Weights of a small GPT-style language model, trained from scratch on English Wikipedia: local attention windows.
Each number is 128 + 32 x the weight over its row's rms, rounded and kept within 0 to 255. Layers, rows and columns count from 0. Numbers have three digits each. The size before them is the row's rms in percent of the matrix's.

# layer 5 MLP down (transposed), 640x128, rms 0.171, rows 342-391, columns 64-127
108:154114115118110094123087108140162063076079110095116106151130155114074116130179146051178081197137099091109103116148131103162148109107132191114146108121131133131099166143161150159141190204142139
086:149188074135050133181148148136066145103099110128162133100087098167109111109113105167118127145177175164093095174122145121111173098121160115168123115121130103192097143116132166109075136139140127
105:123101169204142156194158154118096108176168139111148206151148098108125205152149178151088187129102171106112154163148123066137098158203128121121077130126134093166138125089135130112150087133086100
078:073130103074101139117124098146113141119152183118089098122101165066131122215127151156175176135131139075089126111109203152120156119130071112100099123164153133152180158153118142102142077129146187
094:148083189117104173162121110101116170111137126109149104077123162096095162044080090102173149140086118153142136174139126089101159145145150133151095159083086143138097178187160163156071057124187136
090:123110096092094147089168115112135140113127052088128148143172112112148115167042146182147089119153133161136177132134133124138117122156136120089177192154147136185071178147085110147145174198131091
088:090173204140179132116100170108138134132103041159119165126120083149170092167174134123133093128096094196107099094155109085130146102143170188118100050089113161156164072089138120128141141081154088
108:116099176173134109175171107091117153150137066160139063143199114145112137145125145089141115173138143103134145174081080042104126136106134137169087117087102103127124107094140131078138132178108143
109:078160118112096126165159172158090131076107134157079160103126160124123139152108100121058124132158148152159128145097111155138137030169140173120095093121082135202095110171128105101130141117071097
102:151133124110128127175146102204155129078064094084157119086160078163120153124126106067210160128115153112145154113201091111133118116129143141123135112097120135141086125167165115100167179074185112
110:134128162098097080079138102086102143105173078144141138088103153133102146098110121097173178104098128103126133123199170156091120108125135187083143154173142184121138068135145127154103137149109136
110:058101105155166112177159119099113083052095123081138180142128142152126127142138126145165122118175168152121069127109179090148122087088230131105085163163100088149113154142157151176096116125129155
088:124174137144102184121120130093126126098097133117101103161137123143143128120118138175120157092123092162120118158151121190115086120103177137141141170119159188107135114062175161135182174149093133
095:132094118141120134172151150103121126155104098223184105060152135165172096103112105152124076147102132108168163097124106122158128161125155194126087114121146126133099125122079138148120151155199136
087:136129136137129132132168125161122154116101127180097147076125126145154079110081175137074141132213100106122140181152111123105113123146113154146137055116136083080156144165090086153172108128137128
116:163156100141129089138141147108116129113103128215115101120156126097129149131133102123138083122145148092128101166166152150112126158141082186172065089160124122131175129083139133119178128137081138
179:089129110110096101171158056081122174103162101142114157115094120177122096139129090145163166112171214146084096111112114126189129090144215142123123115143110144104113107093134100158079161099141108
092:143061125181168142126133080094123109136154164177092151171122162126156094137144136114119136154103093169088178111156132068152116154157127094089166122177118146158142152153118101100128176108096198
092:115129112139125106075116109135119060126091122106131125148109112180126148119143091152135098162097134149088072153171183076153155143085164139149158187122087126158123115147099160008210199124157184
110:165170098177083110109088181153050147125060125146099110196144140168114141132162157138111111172088129106168159128095157154146149163144136119073121158152134124137095151170130125122114155109170212
099:155075088124137126121119170107125167143132127210119131140153142096125108136094110104098145105138129151159091095165159100110142113103093078134137157131088124091112107202092138068105205138155128
083:108151129121179151094132180042157130125120137084097125210123127156169121204113130133090097099113211177111113109120112104127064107075152140116149136089118102096093125150165110107155105112143129
110:214110129081101096081134120121125098125149079141112141145156147106141105132172141130102144120159120087131086099081154091145158106112057103169126131105163153090154165157143150139173073149160114
100:150100080084099079156130156073110099040111141153167112121147118180089105070095159168120123123166157099186149225150187122100114103143188113141097128066115103126140107163109090129140191067164162
087:075120117148108079087154181070190155140142110177109137150175144128159131141129173170118075102168125062110107131085124185116134086146101158148167132102113192089118131093149146165070084201158132
098:146199157144106104126101173154106107142170102134105162164182148056111121150106124127134097085148143098174133138121148139100156171156119154082161105051103095135158156136146179115142127120105063
133:078159130147133166124084101102159115125091165142044145144112098178160099134178071154076172151099135155126137108154122141107105064131131095112122185114117153160104143103167132138126169147099093
119:177082146183089123079091118184146115097142149160113119144104079038071115131177134152137137114119159164165146073135133077086184122139114126148166093123094109089179087144158099116123129137107081
106:143161107168160098098076189112117107082143145147177087133124145220144165142081128077058126118148106071127114134157125100134061143126171145148139160148130086116144134160176123101124155126159136
110:121127114119197170160080144159052130083122189131165155216127104144161132139084143171126086103168100154113172151109131106141146147123120112190102122139096119111170130139090067129130086098131091
106:163067088096196167121075188128155138163057086133173175074163139162096125135061100128163126109180158140112097119129135089135085151108089065163187111100123169146109179133093117136131073091153130
104:050176112133161140131089201110109137126053161139114065162096146185089163111127108107125114110102123171144162108108142093130157167134086143137118176133117125155148076076092177124117122127155129
103:115097109173062116091129138083152122146095140098187177209129116071154124205136057132101127168109147155132167148124137130090146124094139101135185127148115105079109165165113145136101116096164063
109:146180105149126115107104134169105118071069125141086110121122090153065093118132143158130149092105124122111160179137124143074126120153123138146205089168095172130116112099089138184162137189161146
113:155119129171159147169141180067095172118130157116134151064119158148148164106132126184107106137073118137146120175152149172108073164098109080121132053136070110159126160159149113129115148109134179
107:081113118122161097118175189133124129118162158096175134135135094107179171116110120164142168129179195132123132132135107167125130102110140191166138167112142167142079087196154189170087128107096104
087:118129103105101081110101121203084107125148097157147046087115038137157117086098113134079132112114181155148143139096115138183122119118162131090105110132157147183120116136126119155106152141238099
106:148091136172093118124137127088106095154156104112129120145123123146104113080049103079112099100106137136098103149126103145126151138135168183092123095122101105134173114145138124114077126092168120
098:092144175099119118110128120113144091170102059122115132137172149184124171159118134103143128196106132093194165121181144135152108154078186178129204129143126147146144135096111108081138159163159142
084:121138082166151094095113102167153159140151147144115072119206094178136088160122105102119145135110116147170102101140133142120117082173136119136123145136146119135145117075087224131122165236196126
119:134095088116143166140128164122113194104126096135118113158100105179094156089122088087174101180141166153151137150086080109164143052138167216113098169157092167120125072116145112129084164111096141
097:240092118189221103137132165136153111101122113152105134098142099084083144126117162135130128153068130155147115107142142147118142101115061148144144137111152080045107043196120129205097114116169108
108:117114117117193092120147168145097117150161104134155145173115137099164177113166157115056095077185125102121108129089114206147129091121184139138146096115193117130121119124106126085129172164136121
140:125148131163161132098058178124075121152170114140099163187129197133141150068171187133126148096152127120126125137190192094145153153106133125132132113106096154100182123161119157154141149148127124
103:121088141114110050093105086112093146137124067154139135140102155126122164146153108110145152110113117174091145091119140133191134136194142112084095143203060098114108093177113125123127159121104118
110:112116122126100130133181155129163153095146054154203108081131111153117073150117090092146140139131071085119101165146122100137155101121164108185124144079148134109081179056122088125063205127119058
107:114092161110105077101101172061120107149153105213129154123117162122106118110089193108127111143154129141193094144084160117111118100103055086129130096097147117095149107102131112141089145156099134
094:152092139124128150121197164113141132171108125137179105149154138090123084105097121149070123176160152120140138134134088132109129112100118154097142119071111135160165148122089127138085128149081151
100:151083172171142107110108126121113124092152155162117103101126158146140127108163100122149095105096134153138139212155133125145144113063161175129129083072069127124120126082123181186116166146137137
108:100120142143111121139153162142116170115148095129151080124089151166056169073051181126109131118169139095185155087148146226108092099224117130138102111134139133159133068140075132081116112121130136
# layer 5 MLP up, 640x128, rms 0.177, rows 343-392, columns 64-127
096:110156142143090131133144126150140115114173181189149103138152114135167153130120149111085193105083094111181144092128153158082098088084092112114129110105131134129125172152141126105149118156140175
104:120192115151121135101123099132157077147159126080115132165126107159122140130090128122072109174191127131131137148108118148122115153120143083120188113117144085090087168067088076086107142130071099
085:140099135160176102102139100174119172163158123102133119142089136134139115115114129102148178139145107211127064151087106126140106090054066167104155154056140110164162108165097098124081128121139131
104:132086145167132132126139068124103148119114135151115146106101182109115158094108082087109093195138165145176124155116088097128085141092175136126170160172115119128117164171156145141089140151151168
087:141141124165174136161144185162138126103105187161150126159119129140102164109118051100093160150071099119171025069074132152150094143178121079136133125151139135135167108082124068110106140097159149
094:156140167188118149135159073116145142103104161135183139147177096111116088163141109145161120154139134111084121100173161146107169198111109098094085117177163150120181098153166113108102077185138145
104:118111138172161091078134106080161121255070083176115079110174109124100139148093090133098128145148117116125100138110132124092148054147143086144140186100129112144137148095158115125133135103107107
111:142149060064140168146115122140119074112156133058104126104118122145131110143170161131055174189203138128148171151091142142101075087086140133128128132139180130187125178177148117125137138110107120
104:173141132129132147103157074068117100129175181056146130106075198111092148141130072104114128112130106103180129132132071118224120118120123160090170119195118110117149134094130129097105105182115125
104:109072068118121145176151084144162087133172184132152174114069088137102124140088089120133123086147165074208182150151101106107086097099135118113148108135118093113144089087119200070182111171054103
105:143093113154141116172102125202148150137147083196137178126138113109134155121111141159187155085139093137148139126131163133158132080134115115126131115125071147092121100125185159153120169161141092
093:146079092128159113154133149060121133183086155161182205113145114133111116154186090110076184147137141138085132108134142108156069155082144147142103123127157124180134172155157064118168130102125147
097:104158131167103142158138153145130095122135172081152120168136102057084092170128147119104118207150098086169156109057095128142170133144162147158098170133149128176138098147128177116044135166075136
095:084147050136151114227126128145133122160119097152086166160137054110148126126177123104049137123211065103114117156063117150126138170139085180115127115109144080096131123131111181172189114119129152
106:132103096122181116060091099118123124159146185103124117113176085124128125168170104177029122128125070143149102178090160119103088117090055093129137143151094105123128127104143092077098131093127179
126:135137098107132134167118155103146196119158130095148151110119088126092098142131054150162144073200111155096089103108134198172132126124126126081115142168148160115118108136164099119138146134131132
091:126192128094117143131100153151123192152072146113142120114117121106096182111159122125169112109133142113170096125139172155106069090121128137102136075082107118129164133128144125144172081179152124
100:109134144169067120130166067137126123098116090163197164115148158144172086102144048132134151172125108154111061108096135111120135133072204127098115117105159092114139136137124113051155135148129171
109:174229156131067137125062123194148143140137131158177113125092146144180146138130117144135121177118151121153154104085109149117166189079113094124135129170122077153098139143112158110102129211089152
105:121161155116099170159130135095203069133147146060121165124176111124156098151102096195111118149143121095196167143107159141144152116131165123085116117130112127144122079066235102113193141146110118
094:118175085139124105131147063148106097138095148155134192072163172101143180079145136087088188118113086112207124161123100179146148149098108117135117151124139082073144143125084086141047161144158126
107:153151067097127078133092135095166102115125115138135116138138092127150138086137134172080242117165132179092087129136102144088166092106086041112127129077136110142117170133214114126149093152136152
110:090107097136135089188154131133108063150180112128151066171087079105108154122121146094059156145182147121132040128144065144086160118150078104121142153123121117127121123081101146096118123139141137
093:172080156175103154155104155145132111122121161109164135128165140107153164171133114083131152163118093141114095152094117121146115132131114128119112110211096125157216141157169168123170147111149099
094:132079023063132181167123097103123197122171104079175136106100109114158162231107141135120134101148086108124089188086124145111083106077076086140155133157107141130115095108113080125152187101138125
092:096161099103139176136109095127148113169168129103155134195156116112124194123122100173079152114155134134091102174107086180109143140121151135101125100110121095121178103143162164067154091133098106
106:141126151086088086159112117122155130145173167156108131104128130056129126125133093164123133146115126155161103174134177137111102196071125116124137046118110140111171096124130170088138081134116122
107:118146100141139126134156079122077064219080151082107171152141167103145197147130126122125116177116154115183133106096124149185159091149092063100144132134096046114110204109153140132171111155122132
106:145167113140154138138149162157130194164172145097113163197102084071124183090118091117105140129163163163118171165082112169116167117073107099134157140129083134131138178155136070122130121136118147
106:164124089101148183076155143187154124109099114110193097142205155107134173149041104128104121115149084130111124113061151142148100129108120206119110108156119138102205145088170105104062117091125106
107:131152113133086121094157147136119133120149166101114117149191105060137137130186117083098107101080107182136156164086145166105199102181107098138071112173134121127156112104120157102137150162096153
098:073159101122105155068161118083144140136094165088136126215135158119100084211136139135120133164130197154165091104109142103109122136077127098118131098169127138133124119190160198102138120072140109
104:164136105141039168127168081137146096110113191138150129143167137130074113136099166116114085160170114162158130147120091126129124118119089141141174112101116153176136117141108218159128146181137177
102:129176159188090143175159126123108140152065138104122161139155060138119149188169158167125132046116092050163084157123088176147122098143090168152141081104125112122127148130168132121168109171081126
107:142171057159121137083109098113104176170079154158127150099100140096165121212134087091079126137139151165142087097136129140186148131128070087137103112102118109140153134136115175142171138092094077
096:157103133104127132113076136115114158082139107097196096148124138113125135173072035105094106114127131081162083100140138108168123169147128142088168078182144090138175096148091098094175156156089170
107:136128154115180118118161105091170105147125204122132097098145137127102105171123062140054097061113089129084096163106153124141097165119106142097160145108145110123123091129122101098165042164112136
100:162120133174050146164145150162164100161190128122099132152124119120105072114162127144076102198160114070111168165136151107147113167106170104140152131152125117084126121125121178105114139125119174
093:119091099107088184117107121110116107081174158144136116125132102128163143166098101068157175124163161192094123159149117135138064148109099104099149080116127112125125138134127104051121155100130161
111:087110083128096145106129136130161153130128112073171160154121126099155134137117105148131150150216175068154097107100110142110157106131100163108075171149090165145080141154173121113120128165142118
097:167102132148156189114149181107122085163172127134159152161081139150155051166184132168122139136147181127132124139131099185093092102100092173104118150151085087157150170148143087114197137165133120
106:150117082122146127110075136149150157226140161157140154136149128120132142068110098073125141154129141142123074110074119150212077086161163120119104100114096155087167110191163118114100152214138148
117:129150122113046150109174138141139140182117172084154144157095154103118171097182175079156128105140123082155123099117107215131135100114169109122136072085146098108090153164176179157152119184115093
103:147155126165087115079139130168159121141154157159176212181103117114132142124114130105092115159107148144132141129132131147074170140147144128139163143052145097246108139081216100165165099100091133
104:137199111147118127131165160114109141133100187082104092170107138126132132064190125124078113108098187138194088125079128156079135111095133106142137086057118149174078148136094195175200099108118120
093:199103134135111090094134193145121115107197162127171143105144128110156077137098120139108134160162114158118087063159181131056129171105139107111119136110108153166140198108209132146129122148082136
096:108176136125124119178152175105168100151059124181174196138116116140085151154074146113076136134168117144072112133080133115129153201162153138093094094103108135133154182098124191141132070118136210
102:102202092115071153148139063128149128164155108117192075155092158104096161174071145084137119160168139130081132178118150194088139121113123118112138138113154126132157198062191108152132150161115092
108:144087163187108143071110152125135130127139143095188111109185106037172155112090128099133111161157100116163134099158172112151140129053092093108122108130167147128142152063143097104156128155077073
104:165128114121185161176134111103202192156097129159149129109114124096141162140118085147103191115101083174193143123066120140161124152129095146122146104171174099089152099098097109124116145105137066